Part of a small language model's weights.
Architecture: RMSNorm before each block, rotary positions, no biases in attention or MLP, normalized queries and keys.
Each number is 50 + 10 x the weight over the matrix's rms, rounded and kept within 0 to 99. Layers, rows and columns count from 0.

# layer 2 MLP gate, 320x128, rms 0.38, rows 256-274, columns 0-127
46 50 75 36 46 57 51 57 49 39 58 55 76 39 64 48 47 42 41 50 44 54 48 49 53 57 57 54 32 52 49 36 44 48 53 39 27 49 55 62 67 72 55 48 36 59 46 52 38 58 33 51 35 49 50 42 61 66 82 61 54 58 48 46 32 38 49 26 45 58 34 57 33 46 54 48 55 50 47 44 43 53 60 43 50 44 32 48 57 45 54 68 57 58 53 63 36 52 49 53 65 45 80 59 62 66 57 57 59 55 63 36 39 51 50 64 46 68 37 70 59 48 26 49 51 47 55 54
58 63 62 39 58 48 44 46 49 58 58 38 48 61 52 69 47 59 44 39 55 70 53 43 35 47 53 47 65 55 28 56 62 65 47 76 30 55 49 60 47 60 54 50 50 49 32 39 59 34 45 47 40 41 45 49 33 57 45 56 48 61 61 46 56 58 44 46 52 74 57 72 46 66 52 57 40 35 73 60 53 35 48 49 44 64 40 73 63 57 58 51 47 56 43 50 31 69 43 49 54 46 57 51 71 48 74 39 56 49 64 56 52 56 55 53 59 51 36 45 60 45 63 49 75 50 54 45
44 36 58 27 48 54 64 76 58 34 52 46 58 58 47 46 33 42 54 36 26 50 50 69 67 44 59 52 45 62 62 56 40 67 55 47 66 42 43 59 45 39 50 61 56 51 65 39 60 43 49 60 66 52 45 51 68 51 38 39 37 43 37 45 42 55 46 50 51 53 45 55 46 62 69 38 28 46 48 31 60 51 61 65 54 83 41 37 19 36 38 62 45 52 63 48 64 48 60 58 44 33 57 55 53 60 50 51 58 68 45 69 41 55 50 48 47 43 56 56 44 56 59 52 66 52 44 49
60 58 62 40 55 48 80 46 48 25 58 44 45 55 36 56 64 38 66 40 66 51 32 76 56 39 48 39 42 46 46 57 44 52 57 44 44 55 51 50 52 38 67 52 62 65 59 52 67 51 48 45 45 45 46 43 49 40 56 45 34 39 35 62 61 55 44 51 29 47 45 64 65 45 47 52 51 45 58 54 44 61 47 45 65 73 50 75 77 70 55 47 47 60 43 50 44 55 40 32 37 57 53 50 54 50 49 60 31 45 42 49 40 49 42 66 53 57 45 48 38 61 67 68 46 54 41 30
41 57 40 50 41 47 49 78 45 60 48 50 50 57 56 50 57 42 53 58 39 51 37 53 46 52 70 55 40 51 63 49 47 60 49 51 51 55 42 34 43 49 52 50 45 37 78 54 38 72 56 53 58 49 57 46 45 64 42 55 62 63 61 39 43 43 26 61 44 43 51 38 51 42 79 61 25 67 40 55 46 49 63 51 45 49 38 53 56 45 53 73 50 48 63 38 49 33 59 50 45 38 55 40 47 43 46 34 44 65 74 51 48 63 70 55 32 50 57 49 47 40 39 54 47 42 57 66
51 62 53 48 49 39 74 54 72 33 38 55 69 64 45 61 51 56 35 65 57 28 41 43 51 49 40 40 53 40 48 66 48 38 51 40 45 42 44 51 51 51 36 61 38 49 55 40 54 60 56 63 42 49 45 64 37 40 44 52 59 35 67 40 54 28 57 55 59 46 57 51 58 40 59 61 57 51 56 60 49 56 37 60 60 49 64 46 47 59 49 41 58 41 56 49 59 38 70 45 52 49 53 43 51 72 40 42 48 54 50 43 47 32 52 45 47 78 43 44 49 62 59 59 44 53 42 42
60 67 47 48 55 50 72 37 62 50 61 54 45 46 66 32 44 47 60 51 69 56 56 51 43 43 51 62 62 55 47 52 61 39 42 45 59 35 67 46 48 65 50 62 56 53 56 51 56 49 29 52 62 59 41 48 51 47 66 41 38 33 54 63 51 64 26 50 44 56 53 40 42 42 46 40 54 26 59 51 54 47 50 36 55 50 65 30 66 57 59 44 45 62 47 55 59 33 60 48 56 49 48 53 57 62 59 47 45 41 53 65 42 65 55 66 56 53 43 45 54 35 55 49 51 46 44 77
55 38 44 60 41 50 66 50 54 56 55 52 58 37 60 54 38 55 53 43 45 49 61 50 60 60 52 36 64 48 46 46 51 69 59 48 34 59 56 68 61 39 57 70 57 21 49 49 42 30 39 66 40 37 61 59 54 38 31 48 52 25 46 51 49 48 60 60 52 49 51 47 33 59 38 49 53 45 47 49 41 36 29 50 56 54 42 39 50 38 54 46 39 36 48 69 45 50 66 52 44 52 58 43 67 53 51 54 46 58 57 39 51 69 39 27 46 38 48 38 51 49 42 53 50 49 41 42
48 59 63 46 54 40 35 57 54 78 45 56 47 22 56 50 58 30 55 56 53 24 42 48 31 31 73 50 41 56 50 47 47 57 42 44 60 44 53 47 51 44 42 41 64 62 48 46 57 54 49 47 42 50 62 71 43 56 48 70 59 55 59 49 48 53 55 44 49 40 29 46 62 48 69 46 62 62 48 53 46 53 60 56 45 50 57 49 66 63 67 43 61 48 35 57 50 43 47 56 36 35 41 59 53 47 67 42 45 48 48 45 61 61 51 55 46 40 58 35 48 56 40 60 56 41 49 59
55 51 46 46 58 47 59 69 43 35 56 30 35 37 46 63 55 65 68 47 41 55 55 48 35 44 37 42 60 53 58 46 44 47 62 66 48 44 61 43 44 37 56 58 62 49 50 25 51 56 65 57 34 35 55 60 60 65 43 45 53 37 51 41 40 43 44 52 40 50 63 55 32 45 63 60 47 48 51 48 54 56 41 53 34 45 46 44 62 57 60 57 58 48 52 47 44 47 35 44 59 46 56 47 55 51 48 54 54 62 71 52 32 42 42 57 46 54 39 52 50 54 61 77 43 53 49 47
42 61 68 46 50 48 52 50 51 47 44 54 41 68 69 50 38 56 55 57 36 60 47 62 51 31 52 82 52 50 52 47 64 24 53 39 40 38 78 40 38 60 61 31 58 48 50 39 28 58 45 48 50 70 55 49 50 58 41 56 62 48 59 44 50 67 56 57 76 54 38 52 42 64 54 47 65 52 64 64 75 56 45 67 56 46 55 53 47 50 53 63 21 77 37 24 32 52 45 46 52 50 42 52 48 42 70 44 50 60 44 47 50 48 32 51 46 61 50 56 51 44 40 44 55 55 39 53
48 43 49 46 45 41 61 58 51 62 53 38 53 35 46 40 51 50 63 53 48 48 58 40 49 33 46 66 56 59 36 34 41 53 30 49 47 31 51 55 42 43 66 42 43 42 49 55 44 46 51 35 40 42 48 42 50 44 67 46 49 45 37 59 59 60 55 50 45 49 40 55 50 61 48 66 51 24 51 43 34 72 50 60 43 61 69 49 37 42 48 43 42 45 48 45 43 44 58 30 64 44 62 60 52 46 44 54 52 40 48 51 44 54 56 60 45 44 52 71 44 48 43 50 47 51 49 47
55 62 69 26 53 42 56 62 65 41 52 56 55 47 62 57 50 60 55 40 41 58 45 65 37 61 37 54 57 49 54 56 46 59 46 33 51 40 46 36 75 40 27 71 69 60 58 58 45 41 44 67 58 51 39 44 58 35 51 59 48 47 49 61 36 65 56 64 65 51 71 68 57 39 56 63 62 48 50 50 55 63 38 44 46 59 51 61 46 47 55 48 55 53 39 39 61 53 55 59 26 51 46 44 57 35 51 44 60 60 45 28 45 36 38 52 52 32 59 29 56 69 59 51 46 39 30 42
34 73 65 61 48 39 54 52 42 59 50 35 69 61 55 50 39 88 40 58 47 48 62 53 59 55 45 61 47 51 59 51 49 56 47 56 42 49 33 66 48 41 47 46 49 60 40 56 51 51 46 60 50 58 66 63 43 54 43 60 45 52 44 47 43 47 32 48 55 49 59 34 48 57 40 38 49 51 44 56 72 62 46 50 60 46 40 39 47 53 29 50 27 50 49 51 44 42 51 38 59 53 55 38 51 46 54 49 52 52 40 29 53 60 61 47 59 41 54 50 32 55 27 42 38 52 53 36
45 62 57 58 61 73 60 52 48 54 61 37 50 37 44 61 50 56 64 50 52 54 60 63 44 43 57 44 59 45 62 48 67 63 50 50 41 39 35 61 64 61 51 53 53 49 42 48 42 44 49 43 27 52 46 53 38 42 41 61 38 50 44 53 32 46 40 38 60 68 54 51 62 38 47 47 59 59 62 47 43 78 49 50 51 49 57 55 57 38 41 61 47 43 60 47 44 51 47 41 61 55 48 49 56 46 48 44 57 57 47 37 58 49 42 55 72 44 62 61 40 25 44 63 54 34 52 56
53 45 55 43 60 61 42 43 58 44 52 41 57 63 60 66 42 56 58 55 56 58 47 35 44 68 50 57 52 51 36 54 44 44 37 37 41 43 42 58 39 66 50 46 37 64 49 46 70 60 51 51 56 53 56 68 54 47 53 64 52 38 33 43 42 45 55 36 53 48 48 54 54 35 58 49 51 51 49 52 55 36 63 50 40 47 60 44 57 73 40 55 45 59 52 23 38 59 22 48 58 39 62 68 39 56 50 40 48 49 53 47 54 56 52 63 71 43 61 37 27 71 37 45 42 53 50 54
34 44 52 40 44 58 47 50 63 50 52 49 47 57 58 53 38 50 38 53 46 59 41 57 54 53 52 45 65 50 34 39 35 71 60 57 55 48 45 44 33 63 34 53 61 42 67 33 68 53 42 54 60 49 52 58 53 48 49 38 51 51 44 47 51 49 54 55 47 54 58 48 28 33 50 56 35 55 43 51 35 57 42 54 51 58 52 46 75 53 51 39 34 71 37 50 34 51 72 44 50 47 34 45 47 66 53 62 27 61 71 44 45 68 62 48 56 47 51 58 56 36 53 48 65 46 35 70
69 53 56 43 55 69 43 44 41 41 75 41 56 53 45 58 55 56 60 37 53 64 56 55 60 44 54 46 52 36 58 54 34 54 66 45 37 49 52 43 58 46 49 47 54 66 67 37 46 49 51 41 75 41 54 58 46 43 48 52 54 42 54 63 57 52 48 52 24 49 39 58 57 49 71 52 53 58 41 35 70 40 43 40 48 50 52 51 53 45 57 43 52 65 51 38 46 61 44 42 51 49 56 42 74 63 32 54 46 67 51 54 43 47 49 55 23 46 67 36 51 44 69 45 38 59 45 57
58 48 57 54 44 51 48 53 39 42 59 34 41 48 47 61 63 46 49 42 55 40 58 44 42 34 62 49 45 58 64 57 53 55 56 53 74 55 52 43 46 55 50 42 54 49 42 59 55 62 52 46 62 34 47 45 38 69 61 56 49 42 49 53 49 48 42 54 46 52 34 61 44 41 46 66 41 47 45 49 53 39 81 33 69 53 52 57 59 45 62 43 50 46 55 78 58 38 63 43 42 54 52 58 56 46 69 59 52 59 52 57 46 58 47 49 44 60 63 45 51 42 51 52 47 56 46 65
# layer 2 MLP up, 320x128, rms 0.395, rows 256-273, columns 0-127
57 35 18 53 54 33 76 49 57 62 55 56 62 60 31 42 39 66 42 42 53 61 38 40 59 52 43 43 50 61 62 46 43 47 46 53 63 36 29 40 37 42 43 54 44 59 31 40 59 48 60 54 64 50 49 51 50 33 46 44 61 41 54 32 63 30 56 40 49 59 50 43 58 49 29 53 59 47 30 47 56 65 68 33 61 47 48 55 34 59 53 44 57 59 52 40 59 46 59 79 62 43 39 51 54 49 41 38 50 48 58 70 45 68 57 52 33 33 61 37 42 52 57 58 43 57 62 39
25 49 46 49 41 43 41 52 56 41 46 68 70 36 63 37 42 31 61 52 47 45 40 61 54 40 55 50 34 32 62 43 43 51 65 36 57 53 64 42 67 39 50 65 36 55 54 57 46 52 60 46 44 45 52 60 45 30 59 36 40 48 34 72 66 52 60 61 42 30 44 55 52 43 69 43 54 55 42 55 29 58 37 24 50 50 47 52 22 56 32 51 54 34 41 59 54 44 57 43 59 64 45 47 38 29 20 57 43 59 41 43 36 58 57 34 43 54 42 45 50 49 37 57 27 42 42 50
48 49 59 55 46 43 42 53 42 37 50 63 65 53 59 43 57 60 34 56 58 42 57 40 49 38 41 65 53 40 38 43 36 53 51 44 56 57 48 42 45 32 47 33 50 53 56 37 61 47 32 57 37 25 47 52 67 65 60 39 46 72 34 49 40 56 66 46 53 42 42 37 59 68 40 41 48 52 25 57 36 67 56 47 57 37 50 66 63 43 49 75 36 55 36 50 39 50 48 64 56 40 53 66 51 39 53 51 31 61 54 58 38 46 62 66 48 63 58 33 30 42 50 56 52 72 43 62
59 29 40 53 51 32 24 47 42 46 37 64 53 39 53 47 53 45 44 61 48 50 49 34 59 52 38 64 59 44 57 57 68 61 38 53 70 42 45 52 48 55 55 37 61 48 36 47 35 55 65 43 41 67 37 55 23 57 65 58 49 63 50 56 34 57 44 52 47 47 39 34 64 62 52 49 45 34 45 37 45 64 50 63 56 48 40 33 37 31 62 47 60 64 56 58 57 51 58 62 43 47 47 54 39 56 41 59 61 61 52 81 59 34 42 64 57 39 30 37 64 35 37 48 60 32 57 58
59 59 36 66 54 56 43 40 31 50 27 68 50 46 56 38 68 57 41 56 37 44 49 70 65 54 42 41 52 45 67 33 71 69 63 58 55 37 60 39 35 37 35 35 51 49 39 58 55 55 52 57 60 51 41 59 36 45 52 63 50 52 50 43 42 29 51 53 55 59 41 42 41 54 62 64 50 39 60 61 28 61 86 37 45 49 35 63 38 52 30 64 41 35 40 56 54 49 25 48 58 56 47 30 44 53 40 40 56 49 43 42 48 65 46 65 44 43 48 27 53 43 57 50 65 55 46 56
62 42 52 55 60 62 42 59 34 49 58 44 44 64 34 46 50 58 51 42 55 63 59 48 63 37 50 44 64 49 51 42 50 48 30 42 48 60 52 42 51 37 38 42 63 65 37 48 48 43 55 54 40 56 56 54 42 57 43 45 50 58 36 41 47 46 53 44 57 62 45 58 44 48 38 49 42 49 28 27 40 51 41 42 48 58 63 43 50 55 53 62 46 50 52 26 57 60 75 31 64 55 45 42 48 52 47 39 59 52 48 59 55 48 47 39 38 66 64 50 42 58 46 50 40 61 44 56
52 44 63 48 51 58 41 62 51 60 47 50 48 56 58 39 65 36 43 49 47 57 53 31 45 44 41 45 63 39 52 35 59 51 29 44 39 72 64 44 36 78 50 55 64 46 49 46 36 40 53 52 67 57 56 40 47 44 56 46 50 67 49 49 39 41 54 57 42 41 47 33 45 34 42 58 60 50 35 35 39 57 49 40 46 46 34 48 54 60 38 59 59 54 59 51 54 45 61 64 61 37 53 46 44 64 52 39 34 53 50 36 28 43 36 56 49 48 55 41 48 34 49 35 42 47 57 54
56 50 54 34 43 60 63 45 43 49 37 50 50 50 36 38 49 38 61 31 56 34 57 41 42 51 49 45 47 42 55 43 41 47 47 54 52 41 47 58 45 61 48 52 37 68 35 55 47 62 47 46 48 46 62 59 55 45 43 52 52 63 31 55 52 49 65 18 57 75 43 66 44 64 40 56 39 50 41 40 54 49 51 66 67 58 50 51 51 55 51 45 52 56 53 39 39 45 52 31 42 42 56 71 40 63 46 57 38 49 37 67 68 52 66 56 40 47 63 59 36 43 34 41 51 58 47 51
65 54 42 38 47 50 58 62 44 42 47 60 67 32 48 38 43 63 52 51 40 56 40 58 72 47 62 66 64 49 43 65 40 32 59 37 32 45 56 44 43 57 60 45 58 35 60 51 55 40 52 39 43 59 49 33 69 42 58 38 44 52 58 57 54 72 33 67 43 50 54 60 39 51 55 39 47 44 44 66 51 49 40 65 32 45 48 53 44 39 34 62 44 55 44 40 48 36 63 52 47 65 54 48 59 48 40 46 36 36 47 61 37 44 54 30 57 56 50 58 61 40 52 47 40 53 40 60
55 42 60 50 48 33 63 37 45 61 47 71 67 56 47 54 65 48 46 55 54 43 51 59 62 40 62 56 39 44 39 51 59 63 42 42 62 57 52 44 51 69 38 38 44 36 48 66 65 51 61 35 61 63 64 36 52 50 48 48 37 65 43 52 47 59 57 58 51 58 47 48 75 50 41 38 44 47 47 40 61 56 45 40 65 51 62 54 42 33 48 45 64 51 42 46 39 36 42 58 36 49 36 61 30 41 49 43 45 38 37 55 53 33 53 46 38 48 59 60 32 61 50 56 62 57 42 47
67 59 38 45 58 43 39 46 63 59 57 33 48 36 49 33 44 32 52 31 72 50 50 58 40 45 50 56 55 48 47 73 50 41 53 59 57 61 37 64 47 47 60 57 46 47 43 35 57 43 42 66 40 52 53 48 35 50 48 62 31 26 34 46 51 57 34 51 65 58 50 57 64 46 57 33 62 54 54 50 35 52 47 35 25 56 59 36 45 44 33 49 52 51 51 33 38 57 55 43 42 47 35 52 52 55 42 51 35 64 49 52 72 55 40 40 67 56 63 28 56 38 65 62 30 53 55 42
51 36 52 56 46 61 38 51 58 66 51 40 41 30 47 46 55 52 67 47 62 50 52 53 50 44 56 59 49 61 36 42 47 58 32 45 52 55 39 47 53 41 56 34 44 47 38 68 57 44 35 57 49 53 49 58 51 44 63 66 54 53 41 66 54 56 58 41 36 54 53 29 49 52 58 60 61 35 45 24 53 63 44 51 49 62 63 46 51 45 40 55 46 42 39 59 37 55 46 38 72 58 53 41 51 50 38 33 63 48 48 39 44 58 41 57 66 46 49 70 40 56 50 57 57 60 58 56
61 37 45 40 62 48 51 84 69 53 55 63 51 51 51 36 46 69 55 38 53 54 60 51 42 53 46 38 54 60 43 73 50 45 56 50 49 63 58 42 50 46 19 50 53 55 62 44 52 28 60 53 54 47 49 31 60 41 59 61 69 59 56 52 39 62 43 78 51 47 65 60 42 48 59 57 35 70 60 65 50 52 61 39 47 49 67 49 54 70 43 58 49 64 62 48 50 46 43 52 54 54 35 45 48 25 49 41 65 42 57 50 41 43 53 50 57 42 48 45 38 74 58 49 52 55 46 60
49 44 35 44 58 47 53 47 64 57 46 49 67 66 45 44 40 53 56 33 58 35 31 46 43 36 50 50 40 31 56 38 55 61 55 72 54 39 47 41 55 48 67 50 51 43 61 51 54 37 52 56 45 58 49 57 50 55 65 48 42 58 57 44 43 48 51 52 42 42 39 42 56 45 39 44 54 44 45 44 42 56 52 47 46 60 41 39 49 47 55 72 52 62 42 67 46 45 58 50 52 53 55 59 44 53 60 45 42 57 35 56 47 38 46 58 43 51 53 53 38 57 55 45 48 48 59 58
73 59 27 43 50 63 40 53 53 41 68 56 50 44 60 36 51 53 48 51 51 55 61 29 45 54 38 47 56 56 65 26 51 54 63 51 52 58 55 47 36 25 55 41 52 35 59 38 55 45 38 38 46 47 71 41 49 37 53 53 38 52 49 54 60 58 68 77 52 44 58 47 38 55 45 34 71 61 48 40 51 45 49 52 45 40 26 53 54 67 64 64 52 46 41 47 46 50 59 34 50 56 41 50 50 42 53 48 44 56 32 73 62 58 50 46 41 34 56 66 45 48 35 57 41 57 50 49
69 43 70 47 66 59 56 60 48 48 55 53 61 57 37 44 59 39 47 61 45 38 33 36 51 48 56 55 46 61 43 43 39 42 33 48 62 59 58 35 50 69 54 45 48 37 50 39 55 52 44 67 31 60 53 45 37 56 73 44 26 51 49 50 43 46 46 63 37 61 47 53 52 38 56 53 58 50 49 52 62 48 50 48 40 31 66 44 34 43 53 55 58 61 59 43 59 41 48 64 45 51 62 49 51 47 51 63 45 49 42 40 40 58 55 51 43 42 51 38 39 50 30 52 51 57 42 48
56 60 45 48 39 41 47 50 38 54 55 56 60 50 47 53 50 53 55 59 52 27 44 44 53 42 46 57 65 55 63 48 73 49 44 45 61 52 70 53 63 51 52 58 46 67 52 49 53 49 46 52 45 40 39 50 41 49 53 54 45 40 44 47 36 50 43 23 59 54 47 51 66 51 48 47 45 47 49 56 44 57 65 52 39 52 38 48 44 62 53 47 62 26 54 47 53 54 35 47 45 56 57 44 25 41 57 57 47 53 39 46 70 41 57 56 69 26 59 41 36 46 68 56 34 47 53 51
56 54 39 33 34 59 73 62 39 51 61 34 55 38 59 51 57 53 50 42 42 38 53 58 48 46 61 51 49 40 44 40 74 61 43 37 43 49 28 59 52 53 44 48 61 53 61 56 46 39 53 41 51 47 59 44 56 51 46 40 42 55 54 42 45 33 54 59 42 53 32 66 35 46 43 59 29 51 63 64 40 62 62 44 54 56 48 58 51 37 41 57 78 46 57 62 38 48 36 52 65 50 53 35 46 35 55 56 49 52 45 51 51 51 47 48 39 66 44 46 38 49 58 55 59 56 66 53
# layer 2 MLP down (transposed), 320x128, rms 0.228, rows 256-273, columns 0-127
48 57 56 55 44 44 40 46 70 46 47 40 50 76 37 47 41 53 63 41 54 54 31 31 43 38 50 54 56 45 44 39 63 36 26 43 59 54 65 32 56 52 42 38 49 41 63 58 53 54 67 60 53 46 42 48 48 30 50 42 36 63 47 53 56 47 40 50 52 50 54 57 55 22 41 52 48 64 48 54 48 46 48 49 52 60 72 35 53 54 39 24 60 52 48 46 51 33 69 63 47 61 43 29 29 29 54 54 38 46 42 51 49 46 62 51 46 48 68 32 29 51 36 42 37 50 43 50
44 43 46 62 47 50 47 45 34 52 28 56 52 50 63 57 47 34 44 33 50 41 54 45 38 43 55 43 51 56 72 48 49 46 54 45 61 19 41 39 63 59 43 57 53 42 30 40 53 37 48 69 53 29 45 41 54 46 74 57 47 44 37 42 56 43 50 54 67 67 52 61 46 58 44 50 40 44 19 56 55 60 33 45 51 45 50 49 59 60 58 38 57 16 53 46 65 44 34 59 67 56 62 41 45 53 47 72 72 49 51 49 47 25 57 69 59 49 58 49 36 44 56 29 45 61 36 55
52 59 34 42 40 50 53 62 32 37 49 58 76 66 61 45 54 30 43 44 51 50 50 46 26 58 82 38 58 67 59 50 52 44 46 49 79 65 61 53 57 47 44 60 37 50 61 50 63 51 38 54 36 47 68 41 65 46 65 64 38 32 39 65 59 56 61 63 35 53 53 59 45 49 50 45 55 39 59 41 43 54 42 30 69 61 53 51 47 45 52 59 52 68 48 28 55 39 44 34 47 70 43 47 52 49 58 35 43 61 61 52 60 39 60 51 55 72 43 45 32 56 50 55 44 28 45 43
40 58 44 49 42 65 60 55 56 42 43 38 39 56 48 54 41 52 52 45 66 60 55 42 50 78 58 48 56 47 60 27 54 53 42 55 53 54 55 29 43 31 47 51 60 50 50 34 54 64 53 60 33 48 52 25 67 61 59 51 51 44 49 57 64 58 35 43 58 55 62 57 52 35 61 69 45 45 35 51 51 48 54 61 46 63 43 49 54 37 38 60 62 18 43 74 58 38 51 56 39 57 55 46 53 49 51 50 44 53 43 50 50 54 55 60 66 56 57 40 55 44 60 41 54 47 72 54
31 69 40 52 43 60 52 31 41 48 70 71 62 71 47 53 60 57 42 62 52 48 51 39 56 48 44 44 58 51 65 49 58 41 43 61 54 77 52 42 60 42 22 43 34 52 57 51 54 56 55 56 40 57 52 57 67 45 71 38 47 39 40 38 40 39 40 51 42 46 41 51 48 28 72 46 49 53 44 52 19 53 34 56 35 35 56 48 50 58 46 76 53 40 38 50 50 39 53 50 56 69 60 36 27 28 47 40 53 46 55 58 39 52 35 43 54 49 26 63 54 47 49 59 50 29 68 61
42 41 48 39 53 55 56 54 41 51 55 56 49 39 35 35 41 48 47 47 41 51 55 65 41 49 49 59 45 56 38 62 56 36 59 65 54 42 70 74 44 43 52 55 60 56 54 62 49 50 43 31 42 35 40 48 38 45 57 49 39 64 51 49 39 58 57 39 41 36 39 54 48 67 34 54 53 43 49 48 45 21 54 51 46 58 43 62 51 48 52 60 50 45 60 46 50 52 31 54 57 36 37 59 51 62 59 44 55 27 52 60 46 48 40 65 65 50 45 32 34 48 49 52 59 49 54 44
46 57 43 40 25 51 55 31 53 50 36 42 38 64 26 64 54 45 47 50 57 49 50 49 28 44 37 56 64 47 49 53 44 66 57 61 54 37 71 61 59 47 64 49 55 54 43 66 46 53 29 47 50 40 59 48 48 39 54 43 48 67 52 38 38 54 41 61 58 41 52 58 49 49 40 45 49 51 48 52 45 55 54 36 47 54 49 53 71 53 64 58 57 36 73 54 70 62 67 50 55 39 45 51 45 48 35 39 41 60 50 48 52 46 36 46 52 45 66 72 59 44 40 50 51 58 29 56
51 44 69 55 47 56 44 64 41 56 43 55 57 60 39 41 55 54 57 40 47 62 62 45 57 68 49 53 42 42 37 61 31 56 42 36 46 70 39 45 44 60 51 39 53 38 32 54 53 54 41 50 58 58 53 50 52 48 53 64 66 49 57 42 45 40 36 47 66 43 48 47 60 57 57 36 59 38 29 47 54 44 43 45 45 47 59 50 54 49 32 42 65 33 41 45 74 49 50 54 48 44 60 44 31 55 40 58 47 53 48 50 57 53 49 49 50 47 64 49 35 46 44 57 53 51 53 45
64 54 61 48 37 64 59 38 33 37 56 43 48 44 52 48 46 49 27 47 39 65 49 52 29 45 50 39 31 43 60 39 46 69 37 39 33 67 54 61 56 51 73 42 49 55 48 68 44 64 41 47 49 61 41 37 46 55 30 41 45 41 41 64 41 54 34 71 36 46 77 50 41 79 49 73 37 48 52 32 58 66 56 54 65 56 43 31 51 54 40 47 48 42 55 53 70 58 51 58 53 36 54 35 25 59 48 42 47 46 63 51 46 61 47 52 38 52 35 74 60 64 44 30 40 36 54 68
47 36 44 38 47 56 77 57 70 70 49 67 35 74 40 65 33 59 46 39 47 53 49 46 56 27 58 46 53 49 58 77 61 62 67 60 60 45 73 52 66 38 60 29 45 32 40 55 50 51 55 46 60 76 43 43 42 43 41 40 54 61 70 53 60 61 49 54 54 53 38 49 67 50 48 66 51 48 37 69 59 73 46 47 42 47 43 46 57 36 61 52 68 63 51 75 39 50 53 57 38 44 29 51 24 44 64 29 38 58 47 45 46 41 59 58 50 54 65 32 40 51 57 44 45 53 45 56
26 55 49 36 72 68 45 62 56 42 53 47 45 60 57 58 65 68 36 60 45 29 46 55 69 34 43 59 58 38 41 31 53 75 27 56 36 38 33 19 50 68 56 33 62 44 50 60 51 52 51 57 32 51 59 50 64 58 62 68 56 50 61 45 46 50 48 39 26 59 51 44 42 58 34 49 50 56 48 34 57 58 46 67 52 60 66 55 35 44 33 55 26 39 54 68 45 46 50 65 57 50 57 66 49 68 50 66 55 46 56 50 60 58 47 56 54 41 47 43 43 45 44 49 40 49 58 46
55 60 44 50 41 62 50 35 53 53 32 60 53 54 45 57 42 30 48 66 43 56 45 43 39 56 55 54 31 47 60 34 42 40 44 52 43 50 59 53 51 50 62 63 44 60 66 52 45 48 52 56 43 50 47 33 44 69 41 43 37 52 51 35 47 45 52 60 42 53 57 50 49 49 46 61 34 39 58 50 53 45 54 33 35 60 29 61 39 51 78 49 59 60 45 52 66 58 43 69 46 51 50 55 53 68 52 51 45 51 49 40 57 58 56 44 49 44 35 34 49 61 57 39 62 48 52 46
57 54 52 43 59 58 55 64 51 58 44 39 44 53 35 38 50 54 49 47 50 61 67 52 53 34 59 48 32 50 63 54 69 41 52 45 48 45 31 24 56 38 55 61 50 38 43 38 64 39 41 42 66 44 50 44 53 51 64 50 53 39 35 30 54 53 44 66 56 74 62 58 58 49 33 53 41 54 52 44 35 36 41 42 61 58 26 64 56 35 38 50 24 84 51 42 61 63 50 50 63 60 36 65 44 35 41 44 51 60 37 65 38 40 59 39 50 55 54 56 50 54 40 47 49 03 49 58
40 58 69 49 59 43 60 71 47 39 63 54 43 50 62 55 38 58 43 52 58 50 55 58 43 50 46 54 51 52 41 59 47 37 50 65 42 62 49 52 38 40 46 38 62 51 36 54 44 51 52 47 42 56 51 46 55 51 43 51 41 42 49 56 41 56 41 56 43 52 52 49 64 44 38 47 44 65 52 49 48 55 57 51 55 56 52 45 54 42 37 40 46 20 56 39 30 46 50 62 58 47 47 47 69 45 45 45 48 56 53 49 65 49 50 43 38 45 38 49 55 50 52 55 48 47 49 60
55 40 62 50 44 48 53 45 51 54 65 40 55 50 42 50 57 35 55 43 77 45 57 54 47 39 45 66 47 47 46 75 51 47 45 62 48 65 39 42 59 65 46 50 63 52 23 63 63 45 39 47 75 51 36 51 72 51 57 51 51 42 49 53 59 39 44 50 53 45 41 66 53 49 42 31 39 49 49 52 51 60 47 46 65 54 49 39 63 56 36 32 62 40 47 74 56 45 46 44 59 46 47 48 54 49 34 59 45 53 53 50 42 39 64 58 60 48 49 46 51 76 62 67 45 48 63 56
61 33 57 69 28 35 58 61 60 43 43 55 37 54 54 32 42 39 55 50 41 42 54 39 42 57 61 55 46 54 48 45 52 39 72 39 58 56 55 57 52 45 51 55 44 48 42 41 45 53 44 42 40 52 45 53 37 58 77 43 52 47 46 70 43 70 54 78 50 59 46 55 49 59 56 47 54 46 45 48 56 53 40 46 44 43 59 45 40 44 65 57 57 74 45 53 56 41 52 61 47 51 41 43 65 47 54 54 48 50 56 47 61 53 50 28 56 45 47 57 52 65 70 65 64 47 45 47
41 58 57 52 42 66 55 37 47 43 60 48 54 41 57 58 67 40 53 46 43 40 48 43 47 35 49 49 49 58 43 57 60 40 58 50 47 30 34 60 47 49 64 47 47 32 47 53 37 69 43 38 43 35 38 40 37 43 48 46 39 40 53 44 54 53 63 49 50 71 60 60 62 50 52 55 61 44 43 53 66 48 42 40 54 49 41 44 48 51 51 58 55 28 59 49 61 50 52 47 57 51 51 63 45 37 45 57 38 35 47 54 61 45 56 28 70 51 44 45 53 43 56 64 39 52 61 54
46 43 43 41 59 59 57 61 33 39 54 65 59 46 34 45 62 37 54 46 35 55 37 38 60 57 35 59 51 49 66 34 37 38 50 45 59 63 46 67 42 59 55 61 46 61 66 56 45 55 46 41 51 42 32 54 26 39 56 48 60 35 42 57 53 38 38 49 61 55 34 44 50 36 50 58 37 64 50 39 45 61 46 47 45 41 52 50 56 72 50 48 52 42 53 46 64 45 45 60 45 41 56 56 51 51 39 49 38 52 25 43 50 48 62 40 35 51 52 48 43 40 46 52 44 46 50 43